Weights of a small GPT-style language model, trained from scratch on English Wikipedia: RMSNorm before each block.
Each number is 500 + 50 x the weight over its row's rms, rounded and kept within 0 to 999. Layers, rows and columns count from 0. Numbers have three digits each. The size before them is the row's rms in percent of the matrix's.

# down: layer 4 MLP down (transposed), 448x160, rms 0.094, rows 358-386, columns 0-159
# gate: layer 4 MLP gate, 448x160, rms 0.107, rows 359-386, columns 0-159
# up: layer 4 MLP up, 448x160, rms 0.102, rows 359-386, columns 0-159
down358 098:401562534565589495434516415533547493561475507563511527463480494435538466542476485509453451482424477556471426549490539463545598489590469609528404479488466461523503475509529441502525568500529444397499479523471516489537436366491537520584559503515499517396488482517435507449489482535549415504437480511565569443510516549421462357623511392461434464558512490492595500535457516514476449637493491542499512517466526506484494436581492515529542514557493403557450529527473500528560519454538433
gate359 099:555534460444522561573528382449567472552541545458511546500492488528463471409447542457504502503425410529526539549469507569542543474575588465430518488519411448430555528569538487483419432564526493543481543478485517560477498458530521587514434540518515525545403534425517513461552439469495536588527521522436609467533529518524494438508531482559420375554553353480489356625525437513522572487432488432544528468469475453491437489506509521518545518443533550483520547503479590470499514468551529
up359 103:505437507460477478465563495550513411548505422540440497506419451480491535547471487513445458481471556452593423529402596506493551518480480535458388517465482510534407484494451479594434518583542460561497516469546525513514505398567461521468436398597472503505474564538490476535471479425460477552535556560439492426547537492485528522425534651494426444500455504404449460483461443607494527585548422460521420441555522550474461526431374495562445506531476506559519548520494449499518511453572496
down359 105:516469602477454528457512504536535531471586521505468551581502483493475594550575558410550523382566544549528465467516518463498439505495520425455423555521451446471545492500494540524516463487471534427612549517462500559567497519389454428484544563460453563518474503551455536519433451569535539436536509486449525459566508461547480568514497455485450476497548534432553481504559486522482444509433522524408443494411465497451517522592594489513437656495453446592505510632429541415436507415500500
gate360 103:583451512507553539509415466587512421581484541481569530424350563515503531413536446532489511568521511454525527497450496515490537480570482441407415625501513569528509461491532459523498487507546429442459531489574521488479573523480494499534500506472581536437500510470476489521522455521515564535536520610426551501467556387598526508505496467556528498483492419490435544375519486538541485526492492587462430501450551460594479431583442457489456544507505552555471580478435611479428389474506524
up360 103:514569466502465544486514510504541629485537531563495490425499525514454479509568550537527520505514459432447587450509525497485493458488557499465550517491530477534502657528494503437562466589506429453488421587491508469536430434447548475517637535496429465518456387491579499480573538433503535532557436477430517466553500525558411498513605511629523466537550468614530548518458481539496499444535477582428417534458541517541523499425508592603428412492520526515435447432501495504508508564530483
down360 106:423527491551554530464563511437465558559476507552567505408487542415356468565519458475480589577563471469549482570492457572577458552444516405429447457486531478528599510500549507522558470502505489510477536562547549444497524494621502532506494505416522592559523428589442425462538488536438479521523481503485470465469499410544476423480483530442505520431571452510441559489429533421516539516472534546590437428502448456592558534521503375505496524548482583478558498493421509542523432483459553
gate361 100:549517573548497457430447447592514516490535623432561539485492414537587474472468434560477585508472503463530392504395561591525596526497551571464445508514529474538474413528523467528481490563514502549421506582564458461490563487484448475522505459525475590537474508507458452382505503472512531453360438539579474530420456485570479608465440527503530465480494532391551518492441506434461544519483512441500497478542454591506455550515495499458413495436383549507496585503454536522489471482438483
up361 099:479478476487456485458494544504477461486475527547447501505434498490579450598471436520531525549503594472537398514501491460531457489606513491560554567478484529521513505505471497478624531407504455420567497497442541466505408476549500538583556514457541478622457464566473495512473388568464471479507547415594483524515504563497524557448499568459444452510389595493438528573605608458562491422509454525544477552577452462508487400448439500485518489534597495555565400479596520473525541506486477
down361 101:403566500478534506485532427539461454550524515537537445456494452532568487506528444511552520519444416499510450502514466615574533472462488468600501557469451460463471382598447423527506517536605640505550497483486448553485523521441574517533504443421497508378493465516506444447493568412616484550604429522525553583573493499488498479510495419399493537481489553537556563451432429479481443433528512556488410564478457478547523502478418454466561496524508482412481511524538471501494568531437453
gate362 097:439554456536575438507438507467486414505581549562473501464515477541481497465556592598452498446532589593589476531495397481568470593403465468464433531519488407510554591537562455403446508469493452609534495508533521527566519531543481500477451490557432495478515552451527487459548473488478496427450481604465430496464496428495521522431473562463503476442475483380533503519549480490497477540509429492604522538456437503505451514433560432546561474432510499565491536485454543618552426453538412
up362 102:542454387433518570465483491512537511395569441544503466484523529496561528516500466425446488522529515528418473445495502424569476482564492478535551479533480524492577537454463497429546481515524461397488452502420515474487427485541502521446586506432424384521453594461419534525490576530538489476489511472497557566482606514524414462473474346487506515551570511571565512473514578413509545447519461432521476505546537397477581518502467485438548429547544406537522492463482532452633534456412461
down362 104:492469542481463451493451448604498479484572497510328568456529494473415419472466465454521594541422572540509502522500513524453533515501503447482526473515415476566564504517461525453539387515536562526484526537498488568443540527453535440486464493475440544525573316468561454481523473402591410520549543521457496465525571453555497493479561557572569458485522545525424589505504522484432423596473581495547423483460514543533557469469524483502483516558488401490503482568553458442511488427454527
gate363 111:588498619560442473529469567430551453534600480463506538524599509509526529476498599460483581518426648608589486523442485521567481520501567430520490540430439557441524530467439525480509593541533539518534497564590414506543447507466499550514525521448506506498462421509501513496443577477549550554504530461523548513462511432562446538541490523546556489481528507497545499481448532537553526396506494518458458438390499512570478515435478373567431488487539594533528595532472568547448487548458462
up363 111:446509545565547464510464519483518485491435547411491541574487471380524454494579477574524518536543602604518471491469569427482438561412596554598553502468538507552457570536525482433429439606491463449532524476514515586474603485524481528407439518497458523448451528607546500529515607589479483526477480516523509516473555488482586428547526552505449447512581538483531451436564519507526444477487535558485468529475555560456503506439480492624576443513465466399398544481471457489530470549480478
down363 115:545535444569559519422573514498538471472437430513409459632661450437508571509566558523464550409485430480485507592500526482482476406489547489498478468505492453559533487567429568561506560522433451470510531458539480595440403547450496475469452477420420486500550496550482582546453578466491536448461490445428394440587477557531490498449452553409514487463591444478457511550543463493522507539540524527478495481485501464544469489431431454541564528538437493526473505460579483428472494403489483
gate364 090:485526514518508461472536482489475453561557485569465488523543456505494525420481425481597477576564468594629438518448536513382501503532496467474518445556371551507526555441537466437513585466407573462483466507429511500436416457595576474418482430442525524468572465474492470529542528520424455442506509451504486431552454463583441407397526462452529521502507453506609464548528505512510517461520532474478574467542563428636487495479474603516541514551436572497547541502581465484501550496501545
up364 094:548510531474510536507519471549523569502447527534499501466483412519381509531432488436495530464371514401508453499476457483554515488510532588507457550463517440582508435590525415501443470512468542520456587501556472534491551524458524424552536560563415526505433490606496617498521487525523514531535491523501573567450562525495530506544372407501411536533572528519475535404470504440502502440504498508481551467515610509424446460394480519572478579487455420519435523414447563456451541443573444
down364 090:520550519502495446459419597503557463469590553465521478484546603497561565497473450547539446598513505475514541495485495489480562514520454442471553448505499535501405516549503572546481497460469554513444560527472545391481457504492491496464469415522573461527532484502560404471510516490568478559520472525504571569574625595464480540379456496568523387558471491428473520462640506540528482467489530492568505540535492519606504539533495498445551468493585486367598572468489514587572498503423518
gate365 108:506529548488499582591493613388511577527584522516579602492496482424532427489510547537528532607475502499560534479557445500618581567550585502574522461523524428516498548461545495439495504541490517529526480478479470515491492468415512420532475543500440473506410504472591519519448417496511566465522494511436532552507502535547510535494580437511472424425486506543475505508514496478550559545508481440440499502476498491532484484455512470510333449449467532486517508510496593718519484580534543
up365 096:461515512426411511499510566598547471599479648429564531500428497463443464567551524422488436481518598502487444536584513516450524488440612553528480547425512460487449537522470531562560474501538530508514466432499602505496539574426429496516488567515538470498443454452538406516473520551481458576466527481440586473463511489564561486488534530540514470476442479527380527469515498584622448490476462488461560509500544497445539500502569368530452438580463434424489497502487505589491475549522573
down365 091:479507499540513518341537494542482586404532609527522543541463559485518464542525440474439484567429544463526460419423439562461502592466428507550512567466531514516433588453483484443545488515539499528506511439489487482439554478495511508531650558488445494518442467475488593419548436554571415473554464426522439404599464493520479509385538511487492633553486461492511526667534430612503505502530466482507493496553470539516506504491519477441527495471524491497488498554455473575486517515466505
gate366 090:470501517584438396590412442433473417537456505593472455433469490602430553451596443521468479487537581559477569529489562522461479463457524496426465619466468465470557463494448468399495527453586490516569528500452465474530485549444483485485556475556561506510545526519522400574438490559544502495577499520580467470593525532499503592425454462554434517496451482515524466454551462548491512396525406495530517484452479528460418546442472544512534503472486619448552475475441530452435527523519398
up366 094:494569544437515518506657446545487456540445472590552543589494524469468550548523466521487522504508503546542509502514601562507493538519495415452646601405458383436555504522467547509480473470483495468492506459554469541580484549540416456455537495500412466504447508468486470513588430470514435520468631519445533548443582521474542418486529526491538483492546512476492414498499562413479429492405424549550458605576559473491474496472535410526510439480511521493439483475485546564531493475567419
down366 098:599467453497424487521436495542497641501476453471482498542536493499400517553524554480560526495546553592507482428453592422484537426604545528504413471439482470460516477451525470589514588526551428581433449557567530574410515476512492552509477565520512429473546501519532502415474452528439535508414473409490445481510436508521380503474476476517537482456490447521516578563490555469497463547408533491486579472424445456549539435529641549513494531530508428523504488553459490390571534500514496
gate367 098:522519453492489507517532443421423454599477490547533560454557471445348493532486441494515450550501598552549517544443457548502563499548559526527546470519533454504536459476455576443468359547522552592420448533416460508535535497537541531570459476538444515527520512600556480466483543497456415424581451488501455464484583408503498514442441475484500426470471440475437416517506457594501622540470524572528381505548504460544592446528499515450452514547550523576459516495480497522521446428455461
up367 101:544461452547487488456561438505476507459407575511403492508416584479461483521523437494492590481492628510497520484490506448492588540446470550434527499486503451498447514505498528480470522502537381544493608498494666461491459521462514469443514457413547547523402444403517453602563533495541495398523492470497484453589510412488561472489473565551517471506470500504484496491447438455627452514478509561491549579513526570478495393490497509533552506407479532461527404555483532558451608466556509
down367 104:542460548549516499535521442467484334523473532517474529438583490484528466480569475505452515529473483496536506449565453494405560514454417400548494546590499500641525573396553512528441490504475485420513603467513572481521468467498495514522485505486465424503533480492462486456577544455532485542598442437422518449502421540521509577455477535473511474528470588428500522508460433518549464517556482539495576543457464514497570380477519501521492597424405480508525483618641425477480518439489476
gate368 102:531506474434443543513381467497441497475597573616545567394440490481491499517489566507530520575480461509545436432558483485620354473540415515416505538498437453452455563502537455453487572487531525516581502552469489447490429497587463504513491446506464503440412522412494459505503585558488517445481430491492533432486437567525499537407493551554498401480537565483459480431511504416537425547495420463510535584467463573475537568455466455505541497533501528542496531491632497482561468548499477
up368 100:537579488521570475480563505486472434437507549592562427509558533470578469524506536468438509564478437593519542505540501524518440499453493493452527438563507467439555507507560559484420478459468507429493369510461460596469542431483512548489448536531584537404442385506456475399518532438431579516590393490581539472458498495515463485479547466406530469420488546480469445420545517504483356486490500545543579548462421525501463481504448540513516503546446636455474477528502441498567461461512475
down368 098:438497510495456481506558587489538502474576520526488549508550416507502480529491565489501452565444390423523548570480548518453413553462480471528520517442436492618527508456518550490475579500473523455472465534456462475480469391483476555541469452453446519447412521630540484588476524465537552469479457537526526533442437353515475574497469465383491449513507486444440407495491581497447465574442415448396448477479492474492444532498454442385403635488511533565491535477498486544492473505472459
gate369 100:542444499500519495541539524534514499518513561460521542511527469553490457493529482505561496589502517530648610483492400514555412561391459494476578487568559451440481562500555489427469555463469479596467489454482534509539470432515504527492435522462495468526582503560476394475438482515468492496502604517444521407534491502498491490498486559500513372536512464469539547449613511523517541560484504573582545487515462506618556526376432484485442401413485535520568517416483357480460465529531480
up369 102:410449580439408533449554477542558559478487552481522601494484491483503543466438445510519385527555538595562476522486631569455503491437517382508409537422517492458512452468488514475448479495427473535510447467493448512407541519525465464527492494509504476521500533516662444401530552448539472556516465566398515544468587466480496519624451520543513441462509571466476427483494506504471481507498489445504558485490531457554557439546556478502515507482462481492471496646465478417474492448380445
down369 102:425496511458487513428514522495456434516507567456519527398593554446544540529461460461456488514526471503470470517427521544473542501549448459523605491521502457521481454499524486574596448462476431559452535500486486562434480544513390380563477541550445519559487522512552523534495484409537499575440432487541421529542427525520512519455540471548462476441445497601524454567540576424545425580585483544500529574565502512497388513431409433539548505426561466437423566578524614511507564544460508
gate370 093:457583521600511431483514527601502557476484482540497536467440503477441516470457537510509462476527498556465478533446425515560563508592432448497547463398366462463520402493543533470501493511447536436469536526559525476526427517570548456494582613547462380508551487420512562463476473581475493518428460476503544510464484497484509531537487459571576403530423483464480472434406526503469498481497479473513524576542520595493359543569511487422415545503508553473516462477451547520394465416548586
up370 100:434485544459603492606454564409532443518531410523570568555562386559523485522506530463536547495451548533548470491600480460438500500415546598493510516447585489521401519416539499513520504436536491501564495486529504531467524451410486372471450418434532570516497505441546510532468463514608478508556511506533466569502497537502540461488604554511460570495500563529507512599521473526548554521475451468373423484496400440500528453524510540575571491530469439543541497496531478523555511626501478
down370 088:467469655531465447477453515456531505482526581492511503445459472482558405474435462502475524586452537504521501499466556487424523454596545441384582509439554494449432542525483528588528534546516637481444513473510486506455516492453575496544493608452516461530487360534509515403461434549493492420491554411431557442506498518516475425507424400515501515560532453551537451461560422487462433482475520490499469484470476479448549462512494454387507502585512520520472463502487585427559497537390535
gate371 097:485407512450486547520491563492488565571456490486491448487547466473577540489434520507395431470463521538540473559469488536574513489456543460474490489414495451455473488611534548551613585560526539545525369558534502578536538492454475490430576468519555496456582503580579495430475562482651596514471527510567524523490516543481585413517612461552466447509479434479552483532575503449447490519529469513498455421537476580446569350529467526579516526556485505446477484526549484514506519524451489
up371 098:516537496421595438476519494506500519627420521582536502424529511537538482560425556431573492475500479453469510483423444520497368541466542600492458422452565463496486561481541475530456484498538486478542532507459546541469464570521521450510452475471492442523500519488388452465484465458395444422513500575523571511471492486519464518541532512448506487570478505611516563465436544492500568589504563463482561390437451446524507571607410523538527523405570558460484551579549494544456472491563617
down371 098:467475462501443401491516496516503516537508430423490505457495477486509510327520494472501455446505468445471562584473472398598512475520558611428462464445538508511536476536501469540483473515486537480580453509501497427560548527525421568486538522542482536510437446390542565521495493483507490470508496481366472518393496458596555503560451448607461487465447420445544540538489476454482480363493528555465541529585567517521530456569525582509550494538555503490551543447507423435458433486617564
gate372 102:455577569496532459505456481478559462509513556572529575430519553497558490423458524398477444556531478442545427523464431486516513539515549442469485530451491428520597457502450474557539508479530483494468483559442414469522543585558555428542599529455482569424408476449477529456503577500518608468461442452549513512445448484524441462425481635509584495532486490406559569519415399478462532430548523549595482531437446558483489458437436409452485494460483436572517549456463476484531445544519455
up372 105:554551511507482558508550504471497510496544531419578441528459439468455516500568561488478453520465629552549491532460541573453450484512393446577507586435413563385482457467480341448552532487550499421547458554486480592577548468539436578561449494454590489478455439493487464440524466482458515517534593525445489477463546489527487476482563439515517470536563488544490435492478596521521463568520444562461454517507563463513418513573525443523459529461543532451512507484595602548572504454407468
down372 109:517472484530476529498457480461463486463454512425489481528458522527594491559487486600467532525419518579503411490527545458444559522485477525563466503472507554494487534405493519489569447528609556458559438563476437560404497478441446492535418546527547505495427422510476457520512553427593478455610514537469539472472523521487524442456525357506525446554525502478540473513463557575564462366520435494520515579526379528577456434505573475399462503550550460541408428509551563566464515447424522
gate373 102:550524518598492401467448528523495516422372431537458463460548460549511483479454474412434504469443513539416403429502470496475597451496489526531553494528370478399490541487528479467449539535549483561486573521562414500566508451557479481587408572560368534507446466597463456517492571561506477556477490479480519581472477431510500523579516460598449513510430528477558508485464438422444451513533478518612474527432459476473544481433579486487472511552416466487468455472472447515530550460471473
up373 102:497488426463549515518524503424559426435503567485485477512486385542463482496558571561491433489421438488543559490510510351532477439508479517515441441541503606520482412432484468580524479480502489506522508512603498507468475571515392416473505536483465563551465486519518610504516499538509551484491490631541560516499413503488475473460426627458449466602578574479529570475459466499561603487509445516532432467511592434598538469498495503501576490466446554502517532527516403513531510552572441
down373 102:447558470445567485547408442427582418557450445491689517496455527510518460555421481551472491512452489431488571529498522531503549563524459440543544550542458476448451484517533493526543457495500490466476390533553420445439557505468554416504495479515548501478532537465537411561575525495547478535481633449530543594478457492492496467530502493623571468578438481558501531488475517543516435459515584517568438498443524527465614502512591551461534478476464499412515490560513505477474557590480590
gate374 109:549520531472497471547442574446510494515542488500491541440517539492473516527528459533571500525503571467577381564523466555506483607573460551472429416481560517553589432425424531524528526596466508512442526444509535531484528496447527586479527589410491491537445473577493504459521631501475580532466560489524488529570544536614500496462604565538512464579510463509461584427567391559524477547593533521467435530509494526510475480489493527572542502543413512613534541520459539491550378567517496
up374 105:488546498478475550500459412446483543557546445587557578421535467472494465518493584404488411539379463450447510489490465535556483534428500541478514432504567567428483474514559548534523465411577529438461528454488404490443478559376516516469528476462511472474542455479559482559415463565469542550461487468559562513507411454445517484521513515541553473550467553586509536442505475464521585539489565441493557498451448441487533532578525505505526442554620537457471550496343424576548457541456548
down374 106:586491518443518502432474517502507538517502529517475505469470474468440524446474428502430483539488520541492432401487479496521452502443512560498557499536502480521490483527535509408512460507462463484509506381382633570479375511500392550391410538495451511533497420482439562550464522500508488607509532434539477473539546471505481502525609539492518513492573509606485477514404518491538463510567475356504434572581485570502490609549543419581515450415480487475496467436410521434523498451518431
gate375 095:523407484517519499524372534446561468549483464637551612415465521556481519423540424465489489473538447394543488406469509525588586532507555527458493503463460510529544466489468466525560479521494529556565515451533464579514455421509491448486482641442407511563375472496492494499475499490471454449508530484517445522523527528460512512537532516496512550516599494457360541492495491509442463433519413448477379551437420426446522506419511465510581492512447498536522539455512552513536443563568510
up375 095:538516479575446462585515511485503483508522447506495422506551585549528502460505479456558532470496508550473549392403475512492488442378493528552461532576484427474418559457564519405457502452531593533548538503519524469505548498489444556470612501476540517478428455554502455452436484508547492471457545523483571511532488433492432510400439441527413490429528660537366538482468488494539454576430495481469523584513467458463487436442522489508522505470558568517619468640492460536480461504524575
down375 095:513488499424489463530496508484492430518516458590487473619440463509439478524559434560541420474513533474526450554536456470467523570450490481547541445450546401451505391540538524555449477530458500512534581502540555481495537489472427447479477578382409494550466510608492462499458493610501497510536545577482513437633533566578489497369435553496548587498503473456491447555516616505418387468515521438546415536501470476481532511572601481497478500526498552479521442500489578522458530483579501
gate376 101:515607444545466549492496510502367471447497451500587523478504472506482498530485576476471466536581552517447526484516457416565506437467509580554583470530492691476461535489479518581545524474525538457470464508541445554516528536519489489519465460573466507524405421441522533453454529529521452550495592459543544448394471537406526486390526550515484426470495474484496449460525462455555565448522557620489400582476437501521518469538502477482446518503511550423623475487490434589585532463468496
up376 101:511518488465557468465460519447554450487518550535471478451530426472401415519513495469478449452579507486466514626534477395461514495579567567505465414476518444470496516459548460542501476406603612612451531463509506415414509493438582454479431528525557537601411584536471492525486544514488457499485431538588460510515464555548572443547500531505413497550481474420466442509475467511566604545536527471430555371475514475507438525535450527532438557548566488443529586522456532472471531533513470
down376 102:553482514503590436536507530492560489489540618535564460381586509476488617560488422495437495527496456472444488485497530494596439509495537390543552429484484513472487525552464527513566559459453557464446519494574561484484467579472548478525519509428638544543519559527542439506499504509523492524578476512563474559570524564464515573511436484533532463500435482553591588504561553609427446482476567517423509552574464438535528602487509450463452447535460484491490401501425555452555533585550509
gate377 103:496536573491410378473477476493548546538533630544507468515522487439489559512491512495565468439526469469538516451465480483444567445513446444453428584430427536487441470491484501507476614449488484590525465456438505458588480463560484431466483455515497639547492504511528539538496439481443492471415437492410540466426466600475523563564462539503532458452459481475439453553588460470490447469463420513569556509463422584465514520440377434494549561510519596465526561479516459491514377490463484
up377 100:491367429504519553511476487443486506424527381483445561466423457565410507525558507533455494530475560558514515503545481535571524544604506548517581439575518442508563588484546437559519474507478540431474492496524516479462502540483521542549470550441472490471540547527478447406515473490519456522481486528503517535481647508521533433438465347512575461513476503524406457510512560614571537502521498506542517401428550434525473447601562529484540457558497425465471466539482509478519602381553506
down377 091:456589529475562508524511429624523534472538531536547520424478507538513457475563433492596457552477427451554501427455443465437548606431411448467566457468547521438549530472610509468554506498511500501413479540510542427441537577472544419435381399600608520481511501484473415497521488450482489525504439537603540490518474520550505533549485542514515463422498508416505539493498502483702577453482509508582487516527475520522481491503453515533469487459458526557461546495480495573466502571517503
gate378 100:511485492551476408494474502578476404565511489433612457486531494510554514455632520485470530597564548467391537546431554537506440508551398454443460481491523488448596473468477447522549512536503471528504467509473514450531519487498424498530447534504578501522589505497478521453506434523456537515470462463497539517514492466603416569460589578538525540550538429518489468315496474476436441479479503492456478585482573594493521492569367477471552530457487427545478554421510490505584445538526554
up378 100:470543484532503532504438496484496514529530497461465491499527493473406520433609549556572491514423489438532416440571461544531508471556476520557561564477468549408471486491437574496526508500471531505443588487413556586516504515584493619346449431441541540436545517501483466533566498573565486494485525506484472478499542426549469499458511438472397514427523458476549527559581470509453439556472544522441465487612421522477480542529528465542580481411477520433586460579490531566577518450374470
down378 100:427573488517496377436555488501527571529476579514470472524490522498468449573556418488443436520440483450574544436449531493458512525501452454539555450433545515431497513523452487502476489493488493372482501457546462468521545498559607496491635538560538484537484617459604459583478522398480559580630500406424479460443499552494573532524483475477523517515450517554490544577506486493500481574517500565507530543425572490495475554449527457448564596576537414478533493420458453480521425499540457
gate379 102:623476598523438494486511534528527477499493603590518536504561492508552555494479582546433540505499472528496502491564460566634538464560443436527525466547475492511570544476462452500468487459376583436555507497468459564572454532507409537407596500501481543526481448461431523540566606572529507546407485482502534580535524497500501460565387435442596498519596524431536446467449508492558504493466465466552540532516492451600561444491521464487500479489444494477529590486530550543443543416563449
up379 104:449538574455462417540454536537428548538556541412417444488488518554438526502437560577395444472552569503460564537547423446526456469515439499556473443420451470545472553583498501492448505504467483514500493544508505413387462515470465555480567509496566465544543445486522445501488481570564522442541497471519547481367568474513498431440523452506511451534480486498524446476531484541517542598505487513494572487488598467464467434470537489456473473669472416484533378490518428493589546426495598
down379 105:480562466497515613536456502464425489560521456500566555437533394449473505464573578456487452526587550538602563403526460546468535538437585478523521516483479555463522505436543476528554494611470480409453568577477474576556491456465394541417516528511389505535418570517414521588553546489445417506538470516507531422477512457453520528465551505405449538536550546484455464568559492490572495463442448502522542528475561530481536526458418502522437482391469457550446551500507452462537439449550487
gate380 109:451473565543567486638452460390613462492442451536483585455513447461554469383440483513525492511446450542515457468440508487564504525412508507465409480516488520377477525508479528525469545544588662497535514494534519488519570522556495461487428491557469468463503507564466568520415552496572634484511482503486458537625449496512468385425497526508546417583505603510544485472533423455518482475444484488522497495528447508478478472532463459518471503470558509522475522424582548530487411544523493
up380 105:478475515377514509481536533587623478584510491461452542527507440518516472507440485473536474504516498512536477583508548609506501503445537553469497536516546525528475517587486433561537509534596524538493458451554550532440447455406455537537494456469570505519580496522485535494450479588523422527599479525630567428520511322544490560573522475479464518431539427512432423476452554553451568564464536493510557371530487497452509546513521454470447500538495515502652525566490519526484481509458559
down380 116:435525492439544529619453500476505384491545422531441522659471490581492430473418474558562510501465519558522409473472486551538473568453449515468545479451506473469446455485526606547475494506498526525493457557473460533466498492513520549569434510510515465521533510450521454474403520552471526433535635589488499477548531445524589439580423481428600548554500601516476453514474476535496525590456449573455529410499452492441534545535520514504539438458499487566570509655477485443511471517457504
gate381 099:540585479448491521489510582512579437472544506502462509505476441554459422381487456531528521481482553557534455545414476502603473471589471510538493516562488557587542440496493428473508510600581518607488460477481498372528498568541502543494472461397439566503502459440520520468513511546536500490489539513566410550393504483505472559480477484556568414464482499487511510542535455551554505407557543497495516492478518425493382517511447518482392597475405522521403428469482420610427531555489510
up381 097:496492444499360545472489438526439451544529600466495504454456563521449574423502554587476420508509443448482528429545412411447454556588505418482539446486505504493458508518536563536435511474463552481478480436473546518462329490433409520561603457516518413503481551491449476535511463388427498538433531570511595504494446507492495419503518482482477484568542545477463452517436558495512522536388384516488459508524528442545498547465533489536480530427520484483518583445516558434561455444508490
down381 096:493543478524516580503486404552578459452536512578446529415511463494464398542549444438471530589527458497530511448554463457549490553502487594418398430544444521530484531455409586532476508504518390570532419622461409501521437535523510497518406553533538540524469467509492484526493529532467401475522489513491630569521539538629514505536492526476606516432471541440516495425438479551543538587488408501478547614454516508562505443465472478490513505498508469515536503522567464480557399509491505
gate382 099:511547483547528460491544504489504505424472423485608551451504528585449517475449477512547455598488536520527474388485475476457493495376586391469437426515493414486554380558527499426455449478480460494511537563534559522575592486416483408565439489520481547525540533477541451466465479526510611543504427526507561459475401495556537512540478548513518487540525472524490537529471519494466506374513524481545585571508538476501536550555504527497429590455502468476540542365373541415502510570489511
up382 097:493502505444512468439502515447526520528532492549394427545403449466492476595510539550552559479494570399507578516416513500443533449492517570471456482551507556532462454462549574516390416509528476593465484509451537557512458463479499449570474531598468597542539475569562536500483510457434475474474401471663444444515500514494513442539485501528531448485549463541536506553484411484549542434541534450523497450455448631590490484511421464587525441538438454498511475497489544567463511577541607
down382 102:470484420479549502565469499453476561556505532509451527543544458407519543479494478533479493485493449556522458476476577583521451480533522493560565543500412518553380471545507518419531515567528558548501521427474490496504428451444514471561459514456448477471522536535426503545503492502494459618593562554510411352380468536487558587526488415483561564603500578465496519468522489462467470546476551622522477461476483522465527429470488451426521582455482551504533510508468566431571554380434407
gate383 100:485502560503479593542480548421570478508485543556492555532553464475417515484512504457504534490446529527463454498595470470531567460546555497494515448540512531511516522468474522519536527576516528460520489536487605512454538531470549528368539533476547543488504395523487507557512567553540547507406472609409571491578352490534521476438468515558477489436528442583561524434509480470504480582432571569577503572431484552606483487650481483511520565401482474488550534473510570553617541486437527
up383 101:565521496480622414501480455537392605570457472507554440438570462535550457508601493480465466484549488473456541469509457515551445420456510560519539503559526473537456544528524535533434497437510551476522471412405432575518388522486537447457488521521505460498583477476448479518540560507521426465484485488510493529572456550521537548474479406526444477623455539534537591494460448502502472478518555395491572473461616402522459585441583553571555516504531586523535435434471466496581437468483472
down383 104:582521532521451438490447552559443493562539453472584479510508489487507512523542553478504436516446486475441525486463399510513488446495481553530593494478489535445509332529482395538541537414524516565535577523516512426476536482489467436554525412470617411497526489511411372500591425463553517532473501524513435499576469472584461596582446549482530455527445447490513491550545441435462446444550488572544410550486478534590504500515553477479551415503415500432483531589484507443511515425467492
gate384 103:550500507479517523549534559465571519540537520532485534451593469536478395503514562430478522620422538506583475564452501508534548518563529525515476477465477465484541473459439464479519556446537600556499520544538491574458521452475475480546432557478540483448435485520541415491452644509470591467523549533559576507595539577526467424435626419497502488462584468443494482492522470522417458500618454534474462530541484435455543445548480570528482544561476603490554567587424509582491539585520528
up384 095:454517491538548517467529586478521515493478515464459528512473532395431443476442458519515502423570557498483526422482508490445421483433541570512499549462540559500501587536474482467483588531500425470491385571496519516529603612483484479380562446547543603531570449459466591504490501446471519495482538499377448544528389351514531587472514522444507518521514535551543506462473504567564510448448551470584515493474467519499454574461598524503502446470494433526451434540515441433564412465566531
down384 097:489494405507463345579569567437474492454426575519594421500485591379545395443461516439556433491511536567503414437471501565463504471440473464462456498476484500489491463546437543465509572527537557518407490522524560485538467572446542472464488472464461502472569490483513502425547494482526569365520494559574532492524483575528438506469514482539663459434477475507506497530484454535549496496456422478541469524557542438563529514476508513464562424476386453452503449530492532545479540464485588
gate385 100:512532596500502483457502468517510531469488505499598567471537423525479514525478539453531528597572456482486493446513478506534491407522540520475607522494518451473563594418485552614578455518457539491572518562397471527584532553419589439457476504559565513528502489491432516475524512458543505538503560503553416511616430527508472533527487419499618520529493451546504510498517438457462465516437617447487461569614564538590470478483391471506458541573539514602462536458465496509443514604509566
up385 102:593584483503431479458496451563428475538476529476499440423584447554423531460542441495474499530442531502547447501515499555505551521534541504470515496436563530480511465529523424554487449604481471490501517505443515495508462425484424514487583482500523441551586443548463566548549621573448471404454552437591448475539614439573493522482509517539604438494499526495370458454458484626453574465492448475484406536574565623545509534503465535533598524496502538453535531449534456513456465504486519
down385 103:487496503531459390501432468572483512536524557499527473567503490494513465413429488496445580560532506601530587595449525477530479517478448540586504480484477534474467515549564432506495388551474527426439516594478453450485570434559547437540577575530428509495402461393478563501588438475506473461556581475480457501529563419454492415480502519415532499515423455526486555441503465528454531561454581526481443528550515491477521549538524503541457441574419423434470435539421456452524465549382522
gate386 098:567465535500476504476513520523562547529575498530487493625565547495531506478416574463374497521545549516555535561512497539515462411558510413468550459547480512486545524474478428552580428533423530520563591539512542543589482531586572514472618560610537520438434413510483486564526505578636461527456466455517485463421508608546510444496545531492582434510483539468457495489478548457475474469576497495563531579421529518603466451522496519475541490502454591465534475511438464556512529510589497
up386 097:472561531514508511456544590571514479490537496546513548459487498441518546513474491479509516597450509520586402475507461583495476496577494489434441460417515572551556505598531544588449560520539595417592447444553471500500499500492492435483465458473451472505612547511545630440507490468499543507493468518489552530484433471521458595529471410475479518502525524600434532519565528424505514474399436491444452324456471566452468582466488532536469484527528427527418575455504470506448521544432414
down386 094:503482525465540524464513601407578489492504500490545603493535449517554496451507471434557383560456487469550355419505505488448499421462510498475460607451547510482496456501529472499466516473525509469498392489591440531575407533396531565501475500548505410512490449539490483429520586524540516491437535562455533495557454513484491585508460538426454528473412491459588469493524570510495383544516544495558464429525523528402487475539600405480543508493508465453539435532448514442561573578439431